Part of a small language model's weights.
Size: 14 layers, MLP 384 squared ReLU, vocabulary 8192, 6.32M parameters.
Architecture: untied embeddings, an embedding shortcut, LayerScale.
Training: a variant of Muon for these matrices, 144M tokens, 4887 steps.
Each number is 128 + 32 x the weight over the matrix's rms, rounded and kept within 0 to 255. Layers, rows and columns count from 0. Numbers have three digits each.

# up: layer 6 MLP up, 384x128, rms 0.336, rows 28-127, columns 64-127
# down: layer 6 MLP down (transposed), 384x128, rms 0.574, rows 28-127, columns 64-127
up28:129128117164157114113142103120157122111197076127126098164113141137104120126123143112092130120176094168122172133101141115136092109159137154149124147168131119141139068103174112174205144177105184
down28:169127158124118124142166121135191073147162168094153106096098111106103149132090104154112124151118130112100126123105110215121161095076120152151141111136153104169100145109162098111108099164114117
up29:088145063175144174101187172119162184126179154126164129117137149099086120080087146128151169098192097199175142114212127104085109103143063085122168125154171062118158139078038170107112110132186162
down29:112129153154136120185088159135142148141165105127066098101091141147108139123108072120125109127120101114140158146163187067172152135148124162174128124031113117178133090162120106096120074153064097
up30:158162149113132111139114105093100099148107067145115155131116109066134149069103167129082148125146118148098137114119129200146117164062181167108138089133109107111173120115146136087155107140093143
down30:169108118175059142100049090158123140145113127095147117054118113098078175131167083154091144114146116163153130078123140167095134103131163052139104140093154123144108129105125093143096105166115175
up31:109090167106156112165074104204082114165148133080130178136103159144109165145141131171130045064106142117119189105123047143197114111182157141120106136169138094142154097059099086135101101142140106
down31:066179134167119126071153105131127124083115114129138164139153220084077112130087177187105108122102118154152117038054178109138130084124191134099110165174135115158144075087117123151106077110149110
up32:121153174131098195186113096120095138145064132120191174121105091130129173152080121208131128169105151104184118150100100049084123135121178099151130112135134135165107102131169113145086128154136046
down32:084165167123121126146098171141108173137132063188095100145157107108127180192148117116133098147146108103158165131160136118127111135127158104137141103128089103047149146120153127134147124070135136
up33:133113132120047101150165146097126143094080099113093117177133097117084087125150128112105125156175137107103186160124118176130064173191154146165115170098083115175110102139148143142130122187124146
down33:109111152114160141116079113144167121136113140091143107116118133152133163115106150188156093118117077130145114119097108190062118133104117148108145094135172149132198179137128101109152104165179115
up34:138171112173085140103064124183133137167159122106151114137123123161173149075122134108116137121163120128158137119195175116084131140099123150065133065120152186097150114165121091093179104087153133
down34:121119068091081147121158167106116096143080114133147100118121124146131140145144205162092144137126229150098160142123156105149118081098120092138142115122154169120166115109114095135118107130050090
up35:095132136092127104125127046156174132172141118175111173092118118108147110111112157110110178189137165118094130132160151152110109114118100121116140137126091127095145188164137094159181091090133147
down35:116169082064144127147126158078081148130143118120125145125098179111131153102120129109188110118132137099112084130126167106160167178115181153135107134109153131093138122117148091118093145180130102
up36:192155155102130147116163140141129151057139159206041162192108152146180150094116157095158139098153150134120120160097083145152152079151131104112111120104146104067149088101136119114150119137134187
down36:137122131119114177073141182097114132141194150103101130175194098120134142107128096132088165131133126130159170094121120116150140058102133125159136127067127105107089119103192110113145178132137047
up37:085129131188093088095136088160114164157148068092080075156122081150148179088097089162097114159136083163096137148099133078093148042117110175083117106111151069115135148136114135043129228113183128
down37:171097112183124169128131127160074098120145100075084130089098142116154104097175068068130136136144141116073157132110130082113109119138119146164135128095097118086120097127170180147125206132108134
up38:156134160119112152144159172143116153173096114069086057239173113126128157119090175092129111063204138136136128139092157149112096154151113165155087141187081104135072074172127116160190118119120144
down38:137174110174138194105114127084189105082128095206108131132161163072095169068115131113144095091103142113174134120090139202124078131142108102119117118155093085115154107128111137144082148095117150
up39:077120085140076127119137134134198133095103150140173129189065118110041139065109164098170114134154140116152116178139133107105094168054098120132138164060148143183146074149142098131159134152146136
down39:131041109120121137100057149201072078101118156100100092135148083140124189090119147171142189062124136119147118157105096129154152099122110164125083132102161131118099109134139095094162115148130080
up40:125132114097147084110159189171145142172115117112157132110044170134096188100121135091151170147116139169172156150098118148132056107134104189097105162139136136150130167141091168198146143129107119
down40:079166144149109112116176092116139138198093138072147124144110189180111142143183107145083122107128127110136145133082109148145139125139134079122103167104175124137146162149101057124137139106195072
up41:178117088130085147205188158114140130073103099080136124152174163188122105104121110153099124160144127108130065127168129144114088127063133110141109124165125173112171100055141114087185124127167056
down41:091163068133157093094129093132135064105089135125144125122102177185149113123127090131118078109207125136093139100114165175118140127110097118112144131110158169149142113126129154114119169105097141
up42:127123134141096137131161140122116120117079090103051124123085135099158097142114110159171111123144119084081167074131121133120121125151160107049066124102175057114117163173137144148128139153138076
down42:120175128171195114123182148106105065140153104107143132094154065156180125175087118188137160132173094162078116161037143106130160152175106120185136097119106126155129096086114141103120134103140082
up43:132073112097147157185096058132095126117090171135114130099186090116121102114047122130139132131147130163135116132153137122130133161128091099167112173125090115156134101155107138079095181123146093
down43:149079136117162066146173126044107140101151027135102087134104065129137116144088169109116198106117138154129166121105170158109173137175156146125157090165125138103132133145079177139126153115049209
up44:120166132116154079124152157131086110099155133138143145127101195147132102117118091148132152130128150165116092136184132093145085106123080162104144091102223065169108142162106161114085148153140105
down44:113144150152101129117142112120128081172171158152170138096181104140122126163145151111148114124103118093101152114102145119124124118086141206139129109135141136058096140082092157076124116218110117
up45:118158155108120158183150124115139121113083189103108169107151093152190138117053160165090123137131166094175176119135128106086154097145111122126125126109129105168114092126105159123137152221096084
down45:145146125153126054139147088142165101161152076100140135164102169123064123142115108155110107120117125139166094110116138147150093109132170095117129160102167143094135126131124100120135129125176153
up46:126069129152138139145063124148107198106123121138159136168131143170166148105118156135090103088159128112149166073160136183181095079165113145151101197141114096088087100131156157115140188164145154
down46:140159092198177151147139128110085127094092203096165127119118186106113164152167144120152127110130112108106162099109120212130126088118130099101112078142152129154094101112159135073110117147150102
up47:119110163113129141203146120152168148120122101169157100152151098078123098119143123154116163105147107181099106089215090184116109137142134125133145179134113124144115161152136111104133126160121072
down47:161139130136117144075046095122136131133143159057138118125099126202081138146110148112166093144126143098111119198077168162125136099111119100132121136174139114124097122132097207120092127125138160
up48:139149152153165127125142057145184172208082148101101108140147147100119122124096182150139094116115121154154174119138139065102130108172133128168188128155163131138145098119155121070177121124145181
down48:129093119087176138138151176098084130163156184123109080118145144174155147110161144126172099115131187061105098141156110136119108122131156129095171110127092102100121191193138098125119112136124142
up49:154086112111136129108118146114110067127122145094144129180136086117151143090107122079082139132180188136125160185094164103115181131173115136103147147141157148165090107168154094104086116130096111
down49:153122103108126106140183110144102063108086219113113172146127111205117176137095143109179130119102064109073061127165060138132161153057154165134129196140131124163182094140149128105099127165148107
up50:190054143121130128122126167132125149158097169157141143151098077137097143096082095142145137131134145100158123095093094148123120138147141152153073141098107114153154145061125109156097145104128160
down50:185175148138138154149159109151073151159190101139157150114121159140142086192163130060098121163140085120102135065158069111153100100101081105109169122122107096164082072150150109136123117117186123
up51:148105145113119157067092128176133121138137133207131079127119168144028106131136131122146100091152096127135168120168110129098130129121123137108108190118108054140115155139109094127205057216133196
down51:133094143139086148123116110183108120147133195167208091172112082099087221159180108151133150146129130084149146086153142188089122106193117084118088148123115143060120100144089108103132118115117097
up52:127145143151078072162176141119150131147078151134138101123159143146108079112149110128172150111129123083152126133135150120154101096132127077098083123151168041126149118100118171145147183143086145
down52:105137066093105132114101084102143121070116110176103165132139128131172150106150145131151073143130130137165127140145168120115131125129117117112144096096179183153156120179099116081102110122127174
up53:084130147128127125151175111153146162150152113145124106152114153127110127131113183163137101057151132082045156166130095201117094110102101151102124153077124057162163097169157111122129174098125082
down53:150193087164187105076135143082163117115123182139097172103144085110163111081144121124146156179120098125132170123119124091128152128137132152171105138136104148143098131109171084127122165129198062
up54:183132143107134115132085092078115138117097128066135157131111126181106116166175122100055220140119152132133139122183169090132127193100111062164120123147152140159081113166148116123215135146095102
down54:144174091148100142110171132138187172155100178117105144134154167121094142078098101087168125075157158172116134084102111170121134138151091068113126132158055129173089162171116116110114140139175173
up55:127159106110130092162158106118170091086093060129132097174157115168114163110138112142072094065090152150114170133203140139167112155132112074177120154143132106158129135123105142169121086138143065
down55:172147139102167159042174125147160125111094147105104131107149198110146062163077125111183149143172150091159150137128146158148180138083117144097148075120094148160149139119149141073122188192189155
up56:112157154095116100116136096179109146109085107160151219050142117148178085117188167113168151176131086164105099126141135111134146113105149107157089143178110092142112150107119113082115202082210199
down56:145057087147156199118125156104167092137103146154151141140107144105118184111075099137133096161108213136082172197195143113106109125085106168076125160160157128131095115110091100090129125165140191
up57:143149130168135122099116130107165118178154101138174138115126100137113083104078105137126122194126146081145167119114119157116119174162182118086164169130112145161153157101107148077120112141172101
down57:174129157207127155147144189104108083100140128152140088105106167153199122134131096095163078160077147117156114103146067153109137106193110145189128128173108097108173144135129158102168118137170177
up58:091123117114156127190114183164104150172095139151138102132099089094103093101155183098124124129148145167095047144064114087152067175070105066152107143102133113133148122143152153170135138145149111
down58:116154137106150113105132129130099050135143148142096128171125124114140133165100162153147144185088117103110101129167031088190102174084103138092163081105113109116132110148145141098136107174117178
up59:123123149133130141168121124091112099087099097149096166155149090121117101126065128079139153089157114176100192124146087124135095180130124175151149144117144144093127120115182084152152124144180146
down59:146097132100151156031208158091142143167156182104138086097122153139204096076198132123141125187124145128111152105159160140140160111093128157102091128114108141124118149170132124136101146102115103
up60:114124090109105141128119128166125138184167088135111129123174114127119113103104120120081094121127092158122130142167131135125079197103101078138118122139098110135104118148153062065153135131169123
down60:130128128068160094100116080131101147117082149133121113090156121165183166112120118078120130141177166107075136148139198093143110176151117133111135137122084143163117160174125130146120088107045115
up61:093136213126121158125110066165151186143119145136116100061135205158076080111095114122146072064137156111120110135114152080131108126179145034120156113165135097142106104185169141160186151110133112
down61:059130110147149119106103125097154123103093071197166134066099185194087117082178132152144122115129138167145126163102129158181088193116131164146134135187142138186117126113073129102108119214145045
up62:131126114097100138139146172085139132116168157110142156138135170067152094129132098179141100117128097089129136125158098152141149158159110132133079165109142132121168145079174138159120133149118119
down62:123161145119163134121166085129132117155167160106078154099110117156135134156115156063118156116104144115128065125087176134167114118111128143077118120179061141152154103175109100088197165133152184
up63:060145165128124102139194101109079141159120122154058145113145089135099128181095111122134100071163123193117109040164126152124093137119174133083180138078104117139196086165112128072116156091154210
down63:165138088165162142164152116075150158168124101132115101105076124091114171204109119141143150081115180129041151104148137138094103133154156068155122115100174095103080161111113093158107049091137247
up64:156159056123103116135149093171103084099144108197129080206114102136114085131075129131143144094131184126089166147133161139149117145091131114144096117095150126128131130118159110157090202140151107
down64:129101146118115076121102123178147137113142147138134151067142128140115123180170119171124096111095133067126154121117192111103144172160177144144151144054161187119154133144110055087114066174107152
up65:128104143144210146160128161163126132130123131124118132106164061094083099184110148094089152141110135198102115132171116131111114168121065106172147169083159146128129100132178072154130136166111043
down65:112133128123155123120174082159134130163146138189217128150119186107101115098038106148105074106103127109111131175102138152115114119132127137140118159118122092140086075149120144152141115118131152
up66:165120155143099059195162128141146123160104094090169137161133133135091051082165138174134166149152135112158121080149087142125134108156136103101111098109122060152095175181121067118145150174149134
down66:114134109137104115192107145188121139099111131128112136126176133144122197153138127140182107181100158104194115141125154099134140164115136110140105119125142186152083088117130130121138114093073109
up67:148111104089163158061083139176145122135119194127106156144067061120189106109147130175143169124108069152155088134100125189140150129116067195168195133105121169139166114149133129148062145085131135
down67:080128140122137134025143132081153164150074070120133126071179140166111135187118093152141080144157072152061139089146067113131143119094127134129132059124175119130171141134096131074106119167156181
up68:166143122116072090129112127179100155124083102040104127115135090096101109134115186097180135165147050114118124078138170175115128188073120139149148128077102151146084150122133157219122122136069070
down68:129197139149105105167157079149147166135178106097159159138135093061109192161115113124131118151116129134046133161055148148126093076158214107079124109162148099186064094118175141132125140125118119
up69:154149146158143139148105083147112143146078112136174157107166144142162132100149137183089217162186149158077122104093116112149106094137148116144105117109122126125122136097118168177116149131154076
down69:154159166123159114159129118121189069124156123187166123110088154165120089100156115126087068160170106201109098171191112134134156123103078161130136101093145160162141140173181131142097102067126137
up70:095151120074173125119117163119144111105114127086135078129147207095152094156074202085121108103147144124175142141156137148164103081071103109112096084123138151150173117084125172143145166140115141
down70:166133163138168122204154093043134136093151173135201133098087135089148090116105089101136081141066140089174160119129164110217129133090094132151151103076143143128142140140116130155122098127135171
up71:165130123165087099108039079121150088073153069134085100095145110164126133169089091124134096095090105117184157184130123076084115166187180143191112161143130146153140123155118118169107144180209141
down71:118111138175109171126117175188104190108128112131116102121166160136105128167131112131160120143142113069122159136122147150162119128127142135137126130164134108131138137134121045132150122114080186
up72:125124072110131203158137108209109129122179172120146109079151116134161096053113184151104120146154123042106114122151083181138057132120140127092170139132175092162169130137137149123110146144145096
down72:101111138146128128183142069122131145147152138125138101062104086165137117127134131164138096129112125120112097128123175115103125123128128120150113138084042084136092112120143124168171111184126139
up73:115150185145160179089069096116150170103132167158155152097113151071117087072133150171121130172147135128121173116147142094194168114101149132061126132143172136135168148111129097113150098141163081
down73:102110144090142151137151100152122097198142174102137075109133111200119125151093106142179063145176121147116103102110178100045064181129121175131098064063092125137100156127079133172137118175120150
up74:163120099112113195126120113160171098155095156153140137138167103099096122098125117105057160054125164140112117086127181127118154131116189141073146143107146178105152109115130148098205083134145080
down74:136149138056111118178084182110109085134101130144151120080151113156121168156157093135102121108110175140126071165182209118121145116148103096111173121095098111131158147097112117116138085190057064
up75:135102132109119193156069116136169164078066180139174137133070150129100109119131110170103099147110088109101176144141131149118128117166099087159111033156139148103138151113163093142129143125127143
down75:106139125056084183135148122166178093135163158107101112140111097057158132116128150131180127153172108111136096121143105080133107113086117176113143108072133147147219159160161118103160071175122095
up76:149147148171173083128120122142121146133063128108081149131121143149066175103082187125128101086101019142068126134126092053108173133104107099110138156124092150146091152100107134082136076066169119
down76:081115129147103124166177110122137104092101210090077079096096109115109126162117147091082127091141122187112129148088126079135230109086097149149111117172083132134121167094157119154146125090124145
up77:122120136126115126171066159134084129165140148088108174102119128184116072102084151210128158131163137132150132121167053116096064102150147103121147085146145151151153118118145165109068131196167055
down77:111108093133136121168150138101077118150157151141093127131131084177138089177178118131054133119129159151121124122128110124147131117143107147093139141117110083113108099121137144152146092136148125
up78:110148175181142161103068122112126139183091092077118168137142119136141147134112145160187138079152149125180162056135093146132142138142148131144129094127165095129066098141095094124135107162179115
down78:102080107143131103138104172128177157093192170087150136080142053147140142099113082150145151105100159112139102173160106119124158170180141166152105138081165122132132151072125148085123123126109119
up79:138113095066099130139106167122146163127135111137177173153107127165170142170146101152112116152138101183077135137133088134158138094139124122155109121139083121122078109112135130105188118106163110
down79:130088111101139106129128164058090086170097149107128097104150094112085175086102177127097129113171162185110138137126156166110088134138129104141169047123129145159140141178112178153173108157144144
up80:112111120135097189118105138133133245097157138135178140138090115177099110124110113114158076149174109126078203183159085111180133163138166083148107138125125105139104169150167143092151138110161135
down80:105094121039139148124144140140178168157110131159130165112109191192122086099068193120147148132085107195130058045104108116137069162133151111129205137175098158176161147121098131159085108139107087
up81:143088050180087102090108128160143108112166144118118122172178106099083119156157200119136146108127112068136110146137093131094159121128152131139102151150137128055181136160178171126109140100112120
down81:100149142160143146144148139121070112108168111092116142148109167150105132109142166131125128088098175119105131077181143139173179057123120090114156120118087165190100124089133117129098100044150132
up82:118090141040103113138146150146179147170093149157089164148117126144132138156092142147110134172106085165152077102101136109115143137131191121114120084084131090140115142088067201154148133136139120
down82:106086108128151158057176169141106149142192137112077201144108124171166138134134134139145164076093126231102096070147168130167104039142112150104144113057101157132173152094154084107076117093158149
up83:109098144162132225073079145047135131179159175130133089054125073166069183067156110172109169170128107076103078144160143168110150136138091107148066116122102105168133140135073149072110183119131174
down83:141111197199112178100104136152109127100081196118151103092102137133168099108155199151153094170124142152067131124197124100143154142104078163128160094137174156175097083120090061057048159078133136
up84:177140119074143181155089172101118186163109126092134149199098106095139179121110143144077105093114116126152091132125072095132145106147083110148096101181146144130130110113150101100123173081143126
down84:126190170195174133185125179129179131204129107075143110182153137167086109150137155086089136184108189106098084112110083139110128126176102134128161070103115119160131092133145146157165153098140124
up85:145125167085137104113077122178196132140133156109121123129182098174135131156143112075108125110183098142162154138085174126129113168082104141175145189106089180106114111151176085148089128089128168
down85:199161129125174131135162137102135159105114097129158128098186168097075142159137077109116075087130140118145079134094127130110152139158131152119132115105120152125132102141136175083144149128102112
up86:100069188142156175094126154113105087149091104141054167126131083122134091085141148123109183139145093124107073111142156168108175153139186132135151165227186048104192095087196122143127169156167092
down86:058171108116117115162068087126104175111134113167077143159104184065161108117143130132092187121151154124222178140129155109096101106104124143055154144147109162114139135100119129175052155144185174
up87:103137112119141155158091093206142148139182133111188178096184106148065077134076084159090088137115104103154160102172133096092180133091142135128210186102169112158146119140139112055158138095147100
down87:103106109184164155141186150082148071127115118123178192177120185097168129165163133106154119116114160062021143144109062131143141124112125158121133096098155078115135177152194115170088104115121125
up88:188134123172153107096122107185139173133089111100080097150135130116150162082160153106115126085170086136173107122149140159103156114130155196098120174129107147100126115155149149128160130129091134
down88:108131167145163114053121113130106136105116149128154138107161105128179108077134105063154144097138145085193148069168156182135113179121111175113142151151114132123133149179168110145120129191154112
up89:103157152159150101181131113153127119153036119105121131128110133134139110156124127127111048104127079136170123120160164125154064128120126117142123153098123141181141134076167120138144147186099183
down89:122149079163145170113087132087176133121084096141121129139073128108105146168148148133087169087067106166148109078041146134117123149093136091139093136184171193179105159153117176128140119213085153
up90:074134046156129104127150148117181131144087121132119069141142107109106144148125122100096187105168095108115148105146159126153126086130209173148115162121107186220121109128077121128102163103107142
down90:065159136064181154123101073138135073121121087133188166136145102146162155165091129130103131129128119165179128141129184110102158149155129101121212132185065093115075155112121112079091075178110121
up91:131128120151125100161138110093156130143139166122153113136164123081083139120103177126176139115135074170134128079159162145125101175161132117145141143073169116111159135112136088156127062147164144
down91:115100140116121053114124126129143162134174183132127131143093138171121154084142146085081117157115155111142089192132144121106131152083138147116116076148153129147104129106115145088096086160066134
up92:136152068157103169147096153116123162138115094062174097140103100117125162080144162119144200112132090159143164127122100100088109182137153146153076089122205142097183209098137146097142111111065134
down92:135153095130143104118061150108127168174147148230184053156103081131113180129098135158157176152092211147167076096125140144138211084161131132155125148115097093094100166114124059149145100127121070
up93:171106111066125113051120111133181113130124099151200114162142136145060142095129140089115164137133117149191158105077150077076065110050203178154088115161130060117102104119119116140089148095123112
down93:085143118056162125184104118142144133065127125104117153167126149113145113081173106127120104087140141090106116105083143131159158120121195169175132129153149148185130110078125125133122150079113089
up94:115125121144156158131123142158155118135151094128110098169142164113126119186069113084180113142072116080141128142203102107148124170174123181121096069126148098164155092123163100137146133117165130
down94:122087141186179169186125162134146110199117183104163096156110140168142153093129155108076126080099097074182075120155100075122184098145112111145174128105122205109103132172094085134158093103177202
up95:186109104172148129130148134123155125169138160115135065126188109144143102134077141069098134099121138122180134124104080106091093171100125084141115118158114060184156123143133104056127105125066137
down95:073154135168126136161130210136154156124098129124159107125123074115193092118189120100096087166152117157102098167122115074133141130138139072116076120170082150149138120153156076139129125095121121
up96:155111166058147091129136127158170107123121071084118146151168147056070153141125140157140127141128139111152237135104153100166093096145116135126097129133170126127109103121099079140099172108079103
down96:113157211112124128164137096127109078108137109165145074128109187164161160116089118149107129140133076113108151127094116105166123140092082189061087131099077049141146120129138119161116130189184177
up97:118105111186136120148122087082118107172019092149116093184185131158151105137137109156153092125175105128183098122106156128101094082120173159142131110188142089174128186086158096124170091158130154
down97:124153113124154083160168128118160117082127160125128177089094105097106102131164154136103061158135198109214140084086128193130147096092144104131095065129093088145054159177086162147153124199101117
up98:099123122100170121140103142147112120146121194140132153103130158136102123136098109091122137139132141169149133122147143122169113117097164070149122099170123178159137170067203109116124174163134166
down98:113148136095148129175158108132121140159139132140127118144106118113126128130141100078117132111075155079126061127138138120127187136099158154111149177107111092101157167133161077117148150127116163
up99:124167154089151109093135165138153128138132113095069110084082123116099138114071114135134134157086097165147120109140118099075126138121100127071129151079118193185153149141088082134099168139153120
down99:088090101140172200111103069143152115115135113103105112188100082114105105122148167155115125116140112150127112123096117125142180130157156135171149081179097097138107127094136134126129094194109128
up100:137091116074131101104131133103096159125085101112110143165082125110123117147081125154137147076202113128115050166149120126117127155168109156174120110119142143174126138150103114185122169099160178
down100:192176125050127113066143217114117129134130140120149114056107162181157110143088118172178132136091162161127071115139121084098098084123104176094161128122089162141137116134108083137119117136121104
up101:104135163153085149143104095116117090075145168126172157150134135173137217122113118163149123056121134132152077186117099078094099134127133129136043115131143160140136175158177102097101129104136125
down101:086166129109140140178063047149096141116116130139164099125150142213092201162107127150092110145127120138158034158110140100093116161152124147126089134084148164160074133144105149136159096135191168
up102:141137104091090156116102115159162132111160092085106127166083020066117095147116161123145125098160172102113134123181104169187100106121134189070096106165141145117090082101147131100171059132116148
down102:145120138046123174148124128112122077099173124145094166236169114120125153159100135190177139158081144099138145152114144175132178134080154139098150155158108133137124144167171094125114144127160096
up103:186115091142126067134135087123179107156101151125039093119097130179069155113113157138220119112135123164130114187155109150134145167122133130132117168141119144114147134136124161156187091083131125
down103:145122100128102136133164144080094009147066073127071101141150155127101122134115130149138087089098145182132130119114104101144133161098084127093163150144115164106151067169135146129124090161142093
up104:101142146140106214103131084128102123099139150126131153105124124148176199107145161157138108086146177138163157118119118094107113162144063089143163144113147119164144114187171118099122150186112100
down104:124103119158117102079121153111095177112122124146143129097206116095102092161120176178097136147115092101133119130124130111134098140138155137118072140135122064145168108125124099171155114180092185
up105:111160119133174138073140129126163162157113172141090093181109141128130122128095140135215182108163094149105126095127114148091106076111138121160111109102125132115163164136129144154153120125112091
down105:131122142059140152104121152079094108149164104153143121087134157178186129114093105088114161133097133146124134132188120164131139126076097159156118060139176165161188116122104149130110053162154110
up106:149189110081134166125114110102109173108077122123071157156157107137161127179178100142093150144149110086124089120132180150117109112087135163235090150111254122125134059113119106142165155143111128
down106:095121151174133201128155111178120190092056165181060134098170114146095101143132121102128099089079127123130095148146195135099141074018113131127158176136122179156128074111132067101114131175117176
up107:088105152219137125125106132180168106113128084151136130149165104088168199092090224131104184132119098126131112130118120118117091116144133133175120189140135132138129129127084151092089149070107110
down107:138151145199141128150135103089147095124109075107107158132112097164082088157146150122114147138076125117181087131115138169172114113152158115075126117116076072123173103141167113079176105159128160
up108:188217140203113184177071082161117118120148202183135151207215053128099070136073109123141079088211066135079224138085128162186179188178076072149126083079163140154111213195041116055093146095153068
down108:141183118151116105219075091137113119150162166095042120162166159084127141040120103097134119179137099157105181180136075159137088080094120091104129126171129129154061119117120161126086126145168043
up109:177086104111075166118106129119110123112133084072128113161134088133107091120124101164076103125183121168129124179159136113119127103144132158130154130124114112166105107122129067152112134140144182
down109:134141111109107205117146086138116096081114129151140114125164157152111168155130123094196177131158147088146128138149166127188142144142161123112124208153113131091160105119077094130104154126147106
up110:136151138147116114131144133116109091142141106157089154123159126126096161173117145122175116045107157216099141104173120167135143147104142087168132135071172113142136119105119097076140181089126148
down110:118123130138079158088161086119149161149111088123124131080100152125079165159146104139161097097147127088113104110131160141141153121119183113121107100134123157115093156149114132081105097121122202
up111:071080199095117105136110128131124173132154149143108129145142122147110140097082141091085111115166172088092114168156116167129100180154150150029117124127099106133158127206108168185116126147125114
down111:156170116100119162077129163149142093134140166155184141071115071046129164155100103115134096111086137123132098137186103147161108142131151123179104074156096127097178097154157178066184101196105177
up112:105175048149101143087115160133155110116142067099138106160133135093106069125074079103082110204179157150132099105165104154131133150132133114117143149097221129114169113158138116160115113144198081
down112:141184143153118173123125098129102076136110030139129102083058172123142079197166083048143120115102201138177109159114071144176144175109177175162090150139149110128129170158117167131113129104115122
up113:079145123191136116163124089078195126173119125087107144160071147207214110178102101124126092085162109111098112143114110095143097131102208087082099166132104144118160210153133090089117134125152141
down113:123197147111156086143109086137078076046109073125116060170123095142087137098146084129161108108098073109124128148077126099169197197119105111115191090105132202099117164102156132161112178213149070
up114:119128127096097129160123132141132121080107132155139099097118195063077056152104166110139144117090142108116098163166114114141133159161177159120184129084221191133135173098154116094112028084137173
down114:111107108150152105100153177135181142113136192180122117138147100110072059114130130124146129191138116118118185124128214162152155126068071165118077185106100133154113152152091075150160125111135099
up115:095136088086057113135103208152129118138161116135124127123131090212075164145045133217122152117117138164111115127109129098117190171145166152137152082129126147144159195099153155066117147071132158
down115:110068123114127157113123124113061120068160173092120197150177082159184174100198120155147130141031100178097109115126116162185092093074066121107200105065184131129105150111135165110134099105084083
up116:140129122134104154119108188106151132123122120113221156115195167127165120143010112114100139126164170162141144142133148106126107142130124143152114166147140124146132098080156124079163088157151150
down116:123086142116098128092133116068147020111134112107153208157165173152139106096088152116097126093080136131082142173088087177165165141044136120109157155140144130192145121130155148148112130164085132
up117:163102096128069143137111093152104131110151074137123170094138124071103128140147120130050116124126142166160118114148108091138123123106164045147194128171151132119091121123105093108113175082142122
down117:143072118170148173161176194120152121104085046119118093137178138116106096128151106149106182148120114049121153153132150096135076094145129140104119121172115122098089129122106122168118113209093166
up118:152101083146155167079088133147124156111161147082076149193157068152111096150134141096171123166126138155155135128133113140165103143068097136157079176120119150167120120069131129114125191086127114
down118:101169134041038117144134110099122133160173162142149120127134132148142134152072177128162072160117167097141133092096125154140153116135153102101188086136119123103172095117158114037150116023166178
up119:136072108131164091127117091132098218173086168083136088129105115134156140101122176093141108161140128154160051132125113114112093141125175111151063137104171134147131099110081116146129148144067143
down119:150173131126143157120120125104110133066149109094109145100090133086186124154125118122140077169195079097123172105096121142114136167144078100118085146145113115143157119179148122072100165063122056
up120:067165162149157155156106131142107158098109053103137116102158116198107134127125098096110134110148186099127146148136125075154112101144133105134126121170177155177126131182138183141134128146133176
down120:108101102104142134124132103139121078117136125088184189090139098130121046074170158138231166131083128107172130167114103167124124170162077122138133194111117113127100148137117142123132142157117110
up121:097195100148127109094118038122130125138096145148111148112121135129165134102107179102152147093131151134112127082145110158124158083175177149111135134145164109102180138119117164090116152091146101
down121:116087100176109107179131078115110138112132134133164147115139103131089119170155119175104125153159113083194138134121151075135049134128168150105168121131139121137111079138120116135138135156096190
up122:123114096155079073107069181142110145153136098160117100080173104107121158095096063125109092164177176158136086158103117088086062092132120145128116151137139134141134158152164091161098159153134117
down122:091085149235108122107170142162068144067148104072160116094124171081138133100135123061116132130146151160110121080129166097138098113150170091141105104106115149093131132176168135125088138152098161
up123:130099138107139110200128123138092100153151118114092127147177068089083144131148149168114171117143021138160168111136151137122110056112173124091117085147168186120149142108124172144070158112088092
down123:117055100128154080096146130112188163156103125133149202153113040086079121057140083120193127099093119177104138151177097131176107160155189128088123077151183162124137147120159134113081163156105147
up124:140166164118142180095123115136131123151088169190068154085172092159096170048101127090084131083169144156106063155119073079054167114072098109187144134135130121115076159145108105115202114071189178
down124:139108121119128176134118131073095139177148160173117134067117098113095155074141166077136070134108159182183036166118146122054118155106162105120190159135138192102072151225109036104179128125119134
up125:178150163173174094109131070171106150089106183080159168074124149058112137128105122099132145145122135173191108116150123144149126070207100138089088131079137070093115129088096105111151143145104172
down125:122154139114103127191150108133116115109151180078145132104105102147113078198185064161092116111136109110177119102102123160128104138184130118077084158089104157126128091100135150143155137144165159
up126:127103166078065125088114152122088144165089112110154125133118092113108086113072154122110132097137093151101149155109139116131141150174149116111098102125128134148078100159151159191125142158135170
down126:091156118115121146115151191104107129156104224203196128079163116133126134138126091103089165097151144110138108120107089162155082165144124146115166079065108111106195148129146085138106197132122117
up127:125145142118161114160139173145156141097178134116050083138167081120102151137084086156105124124155084190170109107116136094148060149141102134126164184059168118134143144130133116136127092049142177
down127:112165188113144109143167106125190154146113200092105136170082101114143096162147119122127102136164136104104143102118109139116152094180154120121157132144167196134125154076098127129107153108171114